config = dict(
    n_layer=24,
    head_dim=64,
    vocab_size=4096,
    rope_fraction=1.0,
    qk_norm=True,
    init='uniform',
    optimizer='adam_variant',
    beta2=0.98,
    warmup_steps=202,
    schedule='wsd',
    decay_shape='sqrt',
    doc_mask=True,
    train_tokens=291500000,
)
Each number is 200 + 20 x the weight over its row's rms, rounded and kept within 0 to 999. Layers, rows and columns count from 0. The size before them is the row's rms in percent of the matrix's.

# up: layer 13 MLP up, 960x192, rms 0.0851, rows 177-208, columns 48-95
# down: layer 13 MLP down (transposed), 960x192, rms 0.0554, rows 177-208, columns 48-95
up177,106,222,208,187,190,214,196,224,182,157,182,171,214,173,196,202,212,204,155,203,188,207,188,222,234,206,219,189,231,189,171,237,218,162,210,205,191,180,155,193,192,195,198,197,201,231,205,223,189
down177,100,190,189,197,230,208,210,182,200,192,210,234,215,213,203,205,196,224,201,188,174,220,209,207,219,226,173,197,176,196,211,253,180,169,220,229,204,177,184,212,234,200,185,178,217,173,197,166,189
up178,099,231,215,217,211,218,187,196,198,212,202,182,166,170,195,222,205,191,196,217,237,179,211,217,203,213,204,185,196,192,223,226,212,189,210,165,228,152,163,165,186,213,155,183,206,179,212,196,223
down178,106,190,170,204,167,178,174,201,198,204,208,178,204,167,185,217,150,187,207,204,183,193,199,179,158,167,192,208,163,188,200,175,196,184,210,184,204,194,174,182,194,180,208,187,193,186,237,186,241
up179,102,180,257,195,180,214,197,211,214,154,206,212,209,185,243,206,231,194,211,176,180,210,212,198,213,189,203,200,175,199,215,204,183,217,183,206,167,214,202,181,208,190,211,203,189,202,211,212,214
down179,097,221,189,200,196,218,214,218,194,214,205,192,206,215,189,229,189,190,203,179,211,191,202,213,173,194,189,184,239,188,150,206,251,247,225,180,239,204,230,195,226,163,210,198,197,199,193,220,215
up180,087,191,202,225,183,194,233,190,219,180,192,217,186,170,203,210,179,204,217,185,217,183,192,195,213,186,214,184,179,195,171,211,186,179,165,169,157,208,166,204,231,163,226,178,237,224,188,182,183
down180,083,180,207,170,213,189,176,187,171,199,204,173,215,199,187,220,219,225,209,190,193,199,199,188,180,206,216,213,189,205,198,182,206,219,187,201,216,175,186,207,189,207,211,228,156,221,198,203,225
up181,099,170,218,200,230,207,188,180,189,211,254,229,171,164,189,183,225,216,222,173,187,209,179,177,200,204,232,187,206,210,165,195,208,180,175,201,201,182,198,184,175,177,198,183,144,170,215,198,174
down181,100,186,196,163,198,207,170,245,189,192,206,205,184,205,208,190,219,221,180,215,207,187,178,211,215,215,215,238,215,198,199,180,192,189,150,178,216,206,229,202,222,199,198,185,175,201,193,182,178
up182,106,174,185,226,203,181,236,198,201,219,228,230,190,191,197,221,208,187,173,208,196,207,197,167,199,169,253,175,180,199,220,184,206,234,188,209,191,208,172,166,210,195,202,236,214,202,169,202,218
down182,104,222,154,209,172,184,198,203,193,184,199,221,229,176,244,222,218,190,216,201,189,204,207,217,184,203,171,174,202,169,162,207,194,202,198,228,193,192,165,212,238,233,165,203,178,180,206,192,196
up183,099,200,206,203,190,255,210,189,223,217,211,199,211,198,179,240,244,176,225,202,218,198,208,223,201,200,228,207,208,197,164,204,197,196,192,220,208,173,195,198,219,226,185,166,230,222,208,197,189
down183,100,206,156,196,198,166,181,180,193,152,228,229,199,196,227,189,231,193,184,184,155,197,205,195,205,170,222,168,189,187,178,210,203,199,241,199,195,164,212,202,171,221,202,175,215,199,194,197,220
up184,110,204,165,202,212,198,214,185,214,199,163,188,151,186,198,210,188,209,174,233,198,192,215,239,187,196,187,185,192,206,174,178,201,176,239,226,213,186,187,235,185,210,187,209,184,219,193,229,213
down184,112,204,191,172,194,185,213,176,174,176,211,207,205,213,202,193,216,189,234,187,209,206,195,188,205,191,214,217,220,211,217,241,194,196,172,177,213,188,170,223,189,187,204,188,189,215,154,201,214
up185,090,174,202,219,171,212,221,191,234,207,180,210,162,219,203,165,209,211,183,228,184,171,167,226,193,219,198,176,202,185,212,219,203,193,211,193,210,220,173,189,210,196,243,206,188,179,178,202,203
down185,085,226,212,178,200,196,183,203,218,189,194,205,196,222,196,183,226,222,190,139,192,239,186,214,205,173,241,212,218,207,216,176,196,203,203,190,193,176,206,223,200,190,185,180,216,190,232,197,182
up186,102,195,191,176,234,237,230,176,178,195,170,204,211,217,236,165,230,207,221,211,175,220,227,203,233,199,167,183,195,215,225,195,201,208,181,215,229,161,193,215,186,184,163,232,183,183,219,207,186
down186,102,190,195,211,196,206,225,193,186,168,213,218,174,187,223,215,229,227,183,208,190,192,207,194,209,193,189,165,140,196,199,217,215,197,190,207,179,213,217,224,214,225,207,194,209,185,185,203,151
up187,095,177,197,183,191,187,229,231,171,176,198,210,206,194,189,203,232,186,143,189,195,211,227,204,208,176,209,186,198,184,222,209,219,197,174,190,227,172,220,224,211,226,207,220,155,242,180,204,204
down187,084,193,181,211,215,215,185,209,185,199,190,175,240,215,188,187,161,217,244,215,229,206,181,186,182,212,198,187,198,197,166,191,203,174,174,240,169,196,192,165,206,174,190,198,219,145,240,200,177
up188,105,204,222,173,246,193,195,189,208,217,184,227,183,185,193,198,198,214,217,230,190,166,215,208,195,247,232,236,193,221,203,190,185,175,185,215,225,170,195,188,206,189,173,204,213,202,165,177,225
down188,112,207,220,203,177,222,203,193,234,186,207,200,206,206,194,209,195,226,215,218,207,211,198,168,223,196,193,179,166,219,201,219,206,175,195,207,197,175,212,227,200,223,242,229,222,215,194,238,217
up189,094,188,179,179,210,194,166,221,204,176,215,207,175,221,193,190,227,239,179,200,203,207,202,202,190,219,209,191,208,169,183,189,181,207,211,194,219,201,197,185,194,219,167,207,225,219,169,212,189
down189,093,195,169,212,185,222,189,183,196,175,213,209,191,168,207,184,220,240,163,177,209,242,196,171,211,191,191,167,210,198,215,220,212,173,218,194,191,205,198,232,213,211,189,213,202,211,195,203,217
up190,095,195,193,208,181,184,221,193,200,189,240,220,202,204,181,216,191,170,179,207,233,180,200,192,183,203,199,221,230,214,180,218,203,208,180,174,225,195,189,189,153,188,205,195,180,179,194,212,180
down190,093,208,224,203,211,224,191,199,164,199,195,216,227,183,190,219,217,243,190,191,155,214,198,203,179,184,209,213,228,194,214,191,194,208,198,194,203,180,169,163,225,199,221,221,214,230,252,200,224
up191,101,172,231,182,198,210,190,203,186,183,185,217,203,179,207,200,227,192,236,212,199,231,208,182,225,187,194,223,224,169,166,185,165,242,214,184,181,188,150,214,192,204,198,229,194,222,211,172,208
down191,099,222,245,223,185,210,206,203,174,193,179,192,233,196,190,216,169,175,200,189,170,176,183,184,221,162,170,195,155,171,196,226,216,184,192,188,199,206,184,187,193,178,186,194,205,216,202,202,169
up192,094,228,168,200,177,203,159,197,179,166,192,197,215,194,241,212,198,165,218,186,206,205,224,207,167,232,201,217,195,200,202,196,212,213,205,196,166,174,209,185,157,184,182,222,168,193,234,194,174
down192,087,174,205,216,188,175,195,197,193,181,191,173,170,229,202,243,173,213,218,185,211,196,188,221,208,277,193,159,213,219,209,229,212,198,236,238,196,182,184,194,193,206,178,210,182,209,213,222,176
up193,094,176,218,162,204,214,214,180,180,207,204,211,199,181,185,228,210,204,216,180,228,186,174,214,202,204,171,208,216,226,196,242,196,232,207,207,210,190,183,214,201,228,216,218,225,203,169,229,208
down193,097,206,220,222,205,197,191,180,183,204,217,187,161,181,194,190,210,181,215,181,195,163,211,186,187,169,194,197,208,217,185,210,216,203,207,207,229,238,189,180,204,207,195,200,213,228,211,181,214
up194,104,206,219,219,188,190,166,196,223,178,184,185,214,189,207,206,187,204,193,183,206,219,179,196,251,173,188,193,188,206,242,219,196,213,222,200,187,178,188,192,197,210,209,184,185,189,230,208,219
down194,101,210,221,169,183,205,196,202,174,208,178,229,153,199,196,196,180,191,198,223,169,183,203,207,208,237,172,198,220,198,169,222,202,215,214,219,197,203,198,182,183,178,233,185,185,210,190,188,236
up195,103,209,196,183,189,220,190,163,202,173,210,197,177,236,219,201,187,227,226,230,237,203,207,184,215,202,240,195,224,211,202,170,188,194,206,179,199,184,190,198,174,206,199,170,197,204,211,227,202
down195,105,188,164,203,187,229,194,178,196,218,216,200,204,203,194,168,228,215,176,227,172,208,189,187,205,185,161,220,166,206,204,194,236,202,216,176,149,186,217,194,191,196,202,200,181,174,215,172,204
up196,098,187,197,169,246,219,207,194,217,188,207,209,214,201,189,203,218,214,236,242,189,226,219,213,198,194,195,183,199,204,218,210,236,208,203,203,162,178,175,196,175,163,213,238,175,189,227,235,220
down196,098,253,212,227,208,205,196,200,169,155,201,207,165,185,223,217,209,193,190,233,195,180,208,211,246,186,173,199,208,178,179,215,203,206,216,192,178,213,192,186,195,188,173,198,197,192,193,169,208
up197,103,222,163,171,188,202,210,194,220,220,167,191,184,214,179,230,183,168,199,166,218,196,213,211,199,195,189,183,190,216,201,190,168,200,230,199,174,209,205,204,198,212,171,200,214,206,216,242,192
down197,103,208,190,212,218,211,211,188,209,195,177,185,202,236,207,207,183,216,196,189,200,225,205,232,218,191,209,207,236,221,201,198,170,193,188,164,217,252,180,229,186,200,186,223,171,184,188,209,178
up198,098,160,223,192,220,179,180,197,188,209,201,215,184,196,185,186,198,168,154,213,194,186,190,215,186,187,217,207,165,195,222,234,170,185,182,218,202,175,212,192,195,184,211,209,157,180,199,214,229
down198,101,212,204,212,197,209,187,183,193,207,186,156,190,227,187,182,214,194,197,202,175,168,187,221,216,202,180,216,218,230,207,165,180,144,195,198,234,176,195,225,210,212,170,199,232,198,184,229,173
up199,102,192,216,191,238,167,203,195,166,180,184,221,197,224,196,212,185,162,203,220,230,198,192,210,185,202,194,196,186,226,198,193,186,178,206,209,211,209,202,167,197,231,178,190,195,231,207,229,173
down199,102,195,186,181,199,200,197,192,178,206,235,179,197,207,207,193,189,188,182,204,222,211,216,194,191,200,211,217,200,182,207,197,199,190,193,185,230,224,182,223,213,170,215,202,195,214,204,231,194
up200,099,197,193,198,164,209,167,197,203,201,223,212,217,183,208,213,176,170,226,166,207,204,208,206,193,216,239,200,207,160,202,199,218,184,228,189,183,186,199,176,210,197,191,236,205,208,233,207,217
down200,092,206,191,181,215,175,190,161,186,182,203,178,212,215,193,210,224,220,182,258,187,173,206,195,196,201,195,225,202,213,215,204,167,196,204,222,211,194,181,221,230,189,218,212,214,196,186,192,206
up201,096,211,170,190,194,200,230,229,208,214,177,213,176,185,171,194,220,209,198,213,192,215,206,210,187,224,235,204,213,199,177,186,181,180,181,199,205,204,211,198,159,215,207,217,149,223,180,171,207
down201,094,200,224,217,177,220,182,220,182,213,207,199,213,168,209,153,215,188,181,198,196,177,193,160,232,187,169,194,200,171,195,189,211,164,177,210,251,197,223,205,204,176,218,209,197,171,179,202,215
up202,102,212,183,206,198,216,186,203,216,195,193,185,224,207,230,219,200,179,199,195,198,234,176,207,193,220,180,198,194,238,235,184,181,232,237,203,219,188,209,182,208,215,195,213,178,225,217,211,170
down202,102,209,221,212,217,221,190,169,221,195,211,213,222,198,172,203,225,215,212,207,187,213,203,198,241,226,205,229,195,220,233,167,186,179,209,196,202,187,204,198,244,227,161,204,191,190,180,205,186
up203,099,225,224,183,195,184,175,189,207,216,198,216,167,179,190,237,220,207,188,218,233,203,173,157,226,203,189,180,216,213,172,194,196,214,203,191,164,191,141,227,205,232,217,186,187,198,219,223,190
down203,098,222,214,182,191,237,201,225,194,229,200,186,223,227,193,184,229,159,215,218,181,215,205,164,165,193,195,196,204,195,218,190,181,200,173,246,215,147,203,206,193,200,255,193,173,190,198,196,191
up204,105,180,205,216,190,228,188,180,205,208,189,187,183,195,192,191,241,197,205,208,204,217,222,164,180,214,205,193,224,193,194,188,213,183,219,185,196,174,191,203,185,189,186,169,225,196,167,180,204
down204,108,151,198,207,185,193,201,186,232,198,206,230,239,191,190,224,178,212,207,246,204,222,189,193,202,192,218,213,211,176,218,205,197,209,201,199,200,228,213,177,175,207,230,183,229,202,210,218,224
up205,099,171,193,221,202,179,222,194,225,190,208,176,177,193,193,204,248,214,204,203,190,163,164,206,181,201,240,191,185,173,199,196,202,236,238,216,205,181,206,188,215,186,201,181,207,237,196,222,222
down205,096,209,184,194,174,215,194,195,198,157,189,199,209,189,211,212,188,240,225,183,169,153,180,199,200,185,204,216,189,179,186,219,216,228,212,180,183,184,170,213,189,187,197,225,197,184,212,241,212
up206,095,197,184,211,215,188,244,177,225,180,172,216,171,203,206,177,184,205,201,174,236,192,198,176,216,187,186,175,186,209,201,246,222,217,169,202,207,183,173,158,215,206,188,179,221,194,185,190,170
down206,094,216,209,210,188,185,220,243,149,207,197,235,175,207,209,199,217,190,209,228,175,196,227,199,197,230,202,212,230,214,226,208,212,206,187,204,201,186,192,199,208,223,193,189,208,194,193,191,224
up207,102,165,204,194,208,209,218,221,222,202,203,237,204,162,206,186,216,227,221,190,178,170,189,171,193,187,241,182,184,201,196,211,172,204,226,251,189,170,185,194,176,193,195,197,202,237,197,214,192
down207,101,184,208,177,191,213,207,215,180,203,219,194,210,193,213,205,194,179,170,189,187,178,228,223,201,206,168,168,149,209,205,184,211,168,216,170,203,143,199,207,223,226,241,190,210,172,223,217,236
up208,100,176,144,167,212,197,185,162,209,197,222,217,187,178,193,218,221,174,225,217,233,217,202,184,214,188,191,212,227,212,201,204,230,211,239,197,232,196,203,207,206,193,211,185,205,177,205,227,196
down208,107,217,215,194,211,217,245,203,187,224,202,216,207,188,182,207,221,214,201,210,196,220,194,211,188,170,216,190,177,150,172,213,215,210,195,180,191,236,202,202,200,219,233,225,210,211,186,187,195